Part of a small language model's weights.
Architecture: rotary positions, biases on query, key and value.
Each number is 128 + 24 x the weight over its row's rms, rounded and kept within 0 to 255. Layers, rows and columns count from 0. Numbers have three digits each. The size before them is the row's rms in percent of the matrix's.

# down: layer 6 MLP down (transposed), 512x128, rms 0.0633, rows 501-511, columns 0-127
# gate: layer 6 MLP gate, 512x128, rms 0.0761, rows 502-511, columns 0-127
# up: layer 6 MLP up, 512x128, rms 0.0661, rows 502-511, columns 0-127
down501 098:114137181120144124127105107151120135204126129120117104129106161112151156111151148138096176118133164105125092097128109140120125091132129112131161098115141153130104085152131142173124126110148191117162126088131128092090140128146105115126082136170117139075155114131108126110134121126120129139150101138136132125146089134150106152113121152126152109209140138151121127086123109129154107125087
gate502 098:143148142101089124141102137135138083154146126140112162092117112164117121101135078083158126140153158144173130133154150129112115127137153128113134143111116157162148110108111095131138170103139104165153082085109164130106130115096114142108157153103111119186133135163142124119130148146102106174148128180129138114093134077123169134147155120155101144133162143125090109099160164106125125117128
up502 093:097139099130139132133172110085123148118122090122121136134116131150113146152140132144122146159117064073118059139128119119130140106123112164128104111091150099088137134141093138137152107137125127122121143109151103102091107176108143116126175113144180127132137128114085099109128122131191156103113171104121154121139138130137141110132136156089157096100092096124135127107103113164184115129143
down502 093:134110182107112108104115143121168122119136202104066175150110151142103074113124132150113090139115085089171100143163100144096148128105132109151154126131111136137135143118126173124119090075122097116148148118110107127127155118162129118138135138114101131120163155179129140116121130149157114106178134116148143089111144105132097144110111161114111130158150120110114147145150134144130094108112
gate503 096:163109131079112113124137158149127137132122123115138101127181128127121188114103140137119117099143153119102181102106141111108068145087111128157089120114136143161141122145145116131088160125160116113144111202099130119167141137133128083104116116129130103146172125115123166176094119153137149141120134142133136108144112117105155130170123127161100117124123150072172125081123124104150121150141
up503 089:105129113140118146140106125139065120086087140122089169161107133081146113170095109126136120174142099143104105159128150208136106114130171146135160139136142127146100098128125115136160100131113119129142129120149140112162128116117064105087112130163133134105102174169135157120136115150109110122136082137137122104105153112078136139134113129111141155110157105132147118097135143088123146103130
down503 088:134082129127155132100125162125152162123135098104146098119173110155130113159127136083154154140124170138121105107110112114108160164171134156139138140115111115132115130134148128130173182140132183134123122150119172152101137145127129109158113072142179143092131114091102113123091099118122175139069091155102135124120131126115144114114158110130155106175139100106167118118103136117156134153117
gate504 111:131076099121083109152125158095137116122127124137124123153117105127131109098151122115097105100093108123128155133132105159083120130131059110086162094119100101103099149153136143153153176176109146149102128160145135141127072090101132113186120126115119127117169130112127146114200117104089142070129106162125127125107107116109114143136132115141123114120115118143144101128138141128118121149162
up504 094:112139103136150113146117158139150130135166151135131126120111079093113140146113085103161130105099131088142110098102122117142120127149116116124115128130142135122153108108110155146137124159089147171103143123112100118153162087110086135122195161108153163137125153100116168131102148122157145119157118094129139145144155097093136141116206124156122112124110125169108195143093128128167133142102
down504 099:124096103113161142144136075124129138114131103079138147102129130114111149159100098130160133155085088127129096138121143154087110150122119128122108116182092081149139143153098111113166170143115108146105110099143126108154140169112141152143135149097140153134149125151099124129157125089098121133146119109149129132130142166145099077127116163075167116125098109123151158162082162168144149122129
gate505 088:148112119130121108119145102150111129149141139135141127123089092104164108105122149095075116129121097121061112095110153126132140172149163110153089142147129090136126124082101139096131174147114121190108091122110130126153132131139138096114123124142129128147143128106120135127119072119167124125083113132083137151113174117076115120137100096151113125119129121123090130162088150094081094131114
up505 094:104100133138135122151103130117126097149103152162142152171096116137109158149130128134136133117131136085098137091129101129150082090127121150149127107169160113148129166123107089126168133103166130131147154087142140121103173128140145131154130153148087127139184146111146137125132092117129135077133082134128110097128111162099097177108158121115091093133125079167136146123167098094146138126101
down505 097:161109114130120152121183126107136110161118133106110124134152123157165134102106136103120109134099128156142103131145131127115099148138122171114156117151130118144151131142113159104110143125125123177101098137075145125162149156087145136148130147109198130129106148144094158140121102093134153054122113142114112181138147097089155135132075132115160151130060148108120157130121129119126139092120
gate506 102:104095117117108131143149116091179134107142151130147153131112155115135117083170142111114095134098132135126091113082152138134162138142094140155145101081108128140129112110140137174160156156141170118095090157125107147158131138137140138144140147095138118179138104079119103106123160150135139141134143102063147124111091117149125098101147145119116082076124148089087175143124128134121135133131
up506 091:124088095123110105095088134121161154111109143161178138117118141151148117159121055183147120126129139164114132156118124081079131103122099137146168122127124111122132116110094136139153111163119136136127161129203105114093158130139130122158129153112139142136133092132121103108169158120137115103139141129097180121105100148144115108131162153148114126155132173098132144143118089115154139162121
down506 093:104119064090122112144101117115102186118135155132147093068101118115135129189154107117105112154118141141095086132111134136096142145108121093107141162141110142110121159113148125128159134152066128142150124120131124145128105133135146095168127137083144176134106126116168097137145119124126122129141152157165126157114092109087147056145125092130141153116130110114146135159144122137126142128158
gate507 116:108142141128085136148130109121128125128112145157140165153082163129119109112126124098089176115148091101162131117129136104161084109141126161157130129121133092125143123136135136122129158153132176152134110069128196186102090147151121129169114127133149071169119133125126112174159185111133118095151126130159102095127115104106166117135139113133083144105121131134118144105116138114131149120121
up507 106:104099097164151118171098158138095135128107107148118100132136130088143095144121110118097095088121151122122149124134117134154113153141107117126140117125179138142119067143126129160125054121088147128098124175145113122133121149104136169090134168119117109135113155128102141068133154102091140122136142141098140157120116139202143130095128149108120129138121100147172137095127151132125114169142
down507 106:130105137119152147180111098170110131100123112154176170079103116109124126132118100130112125108129094118115163136168095133133150153124090132163130083129124142161128151136094128124165130169122140124114114112148141146141105161136135140134090140108113119176149108071152101134138122134130126128114140123131139132133108113144055126128137116136088150132107172088124100085185156107104135176153
gate508 120:123114092134091128146116094134114101143117140146153145146126123051170124129127101089103127084096134134134126178125116138122107140147128141104117130125128138114112170138124171143132097170130175138091127127123133159154122103159175131132135134120166100129100133118097119126142110143135175091141138103112117148100109137099138138132195144107097135128094154151139198141157132110089119173138
up508 106:100117125137116112136157125160129138170142106143090123133103113121117121120129083160080155146109130091136183119106136122107118114104149133161150121145148114140198115101134102102105105141133115105121097123147122100132117145087112137091134170205102109134143095142097108106131187122139111127143119163137107125168164089139111130141128134092150120153101121132132118110122138108150137057116
down508 111:128128111132145099166138100185129142176123121102185112093141159125119136116128108134099117096164156130163110139173130131169168128107154138149117104121147114094139150099136166116096133146122139122159110136137133120110143127132116137113202115129156143111109139105138104155141100089140131073117133164149143168100137130145158160081168129098109158139154143094163097122135104160136113134119
gate509 083:112099154109114111149176127096121123132112129141085142126120117154126106146172116105118123131119170129120121135058160136139182132114127128145111123105137118150107090132145138170095124130123134129143115169079078151168108132130136110086121139085133106162124120127189158112135111115105116156149116143084159126096154134148134137119110118127132132136161149104086111128155178133063096130103
up509 093:088125074142118140116152138101128174095120142117144159098118126063160113083128151104135189159155122114079151125113096131147118097113160129153142114130123105123133133128121135101107143150127135186108127157096128179097130115138113134157133083135181102109172141123075125157155078108118142125103119120137111108113169131102129109121120109176125123123107133142160132106123145141133141106139
down509 098:076168156111123125155146118139139144135112116142151147101103153142102151095107152184153112159156095129127135091170097122136151109148096127140161129091125157077137139166115088125151126166095119094144171114141145113102099145126106141150141146149142130078152122133146131148152124135142127135133135081142098104105082085139097151138112099161108131145166127141140153069151110134123120117149
gate510 113:128118104146127116171160096124149110137076122126151147100143119176126114149132107113113145095118087057139110169063116111102150160095113122123107116147150155116089112109152132091120094131099161073111084161127132138152136138115179128101104136140129100150183114090134110130123127137149152158130152131107134151132122111121131145133118120145103138136125122108129064097167148112115125131130
up510 099:116132087120137127130140116111150100109133144138166140081148098150103112087118089157154132104135119117147159149135078139138114161151114140106130126149122150143142136089148139132089123138135100105148111168147097085137109109116103167109134125106098148125130064128143176098153147104121144082091145100126119149131151089072141158151154109130168193162125138116159132135115105132120141164141
down510 105:096087178137146128153155096145161137124119118132128151145157144153141138137096143117187062091146137143120132141120101115146168118141131140128112160107133125135109125091122121169122131150135076134102119107174153131139150128122106175158170116117115169106104131147108152125095128153144119147144129086162135141131124180122131141102114109195110201095143115115121153122127151125124113139143
gate511 092:087110094133117126143091066100124102142069147164120150146130115127166103086167104154138128135127088112120132160129100164101162118139112140101137114124119142114123141117124133168151106141129117137132150098112149094101124102159159127224165098112101143093105136116149084110096139116105119109114119150128107121089108139120133090107143147137120105135107100125105136122153147083114122131140
up511 088:119130156116130153110191152147135134177157102154149143136106155119095125116108121117104112125133117132114116072104117067136146139178161101107101132133105160140169126129125130112136093148094167110109107135183119124131133176116179159103145152148093107129133151147102103121134180149115153147142158094103114163116109126160097133151161135162134121162130102152108156146114129138110116110136
down511 089:140111170116133116154103168144180112177183119113144139140116127167209110098101112133114114100127131109131109109152115113128141144116093104139178148133128169184147109152113114154129178129161158135104127142119150129117151128122148172163141147099176132127125125140063122094132146153122108127160148139133130103116084128146132120168142135115105100146123133097100129133118117134150106114128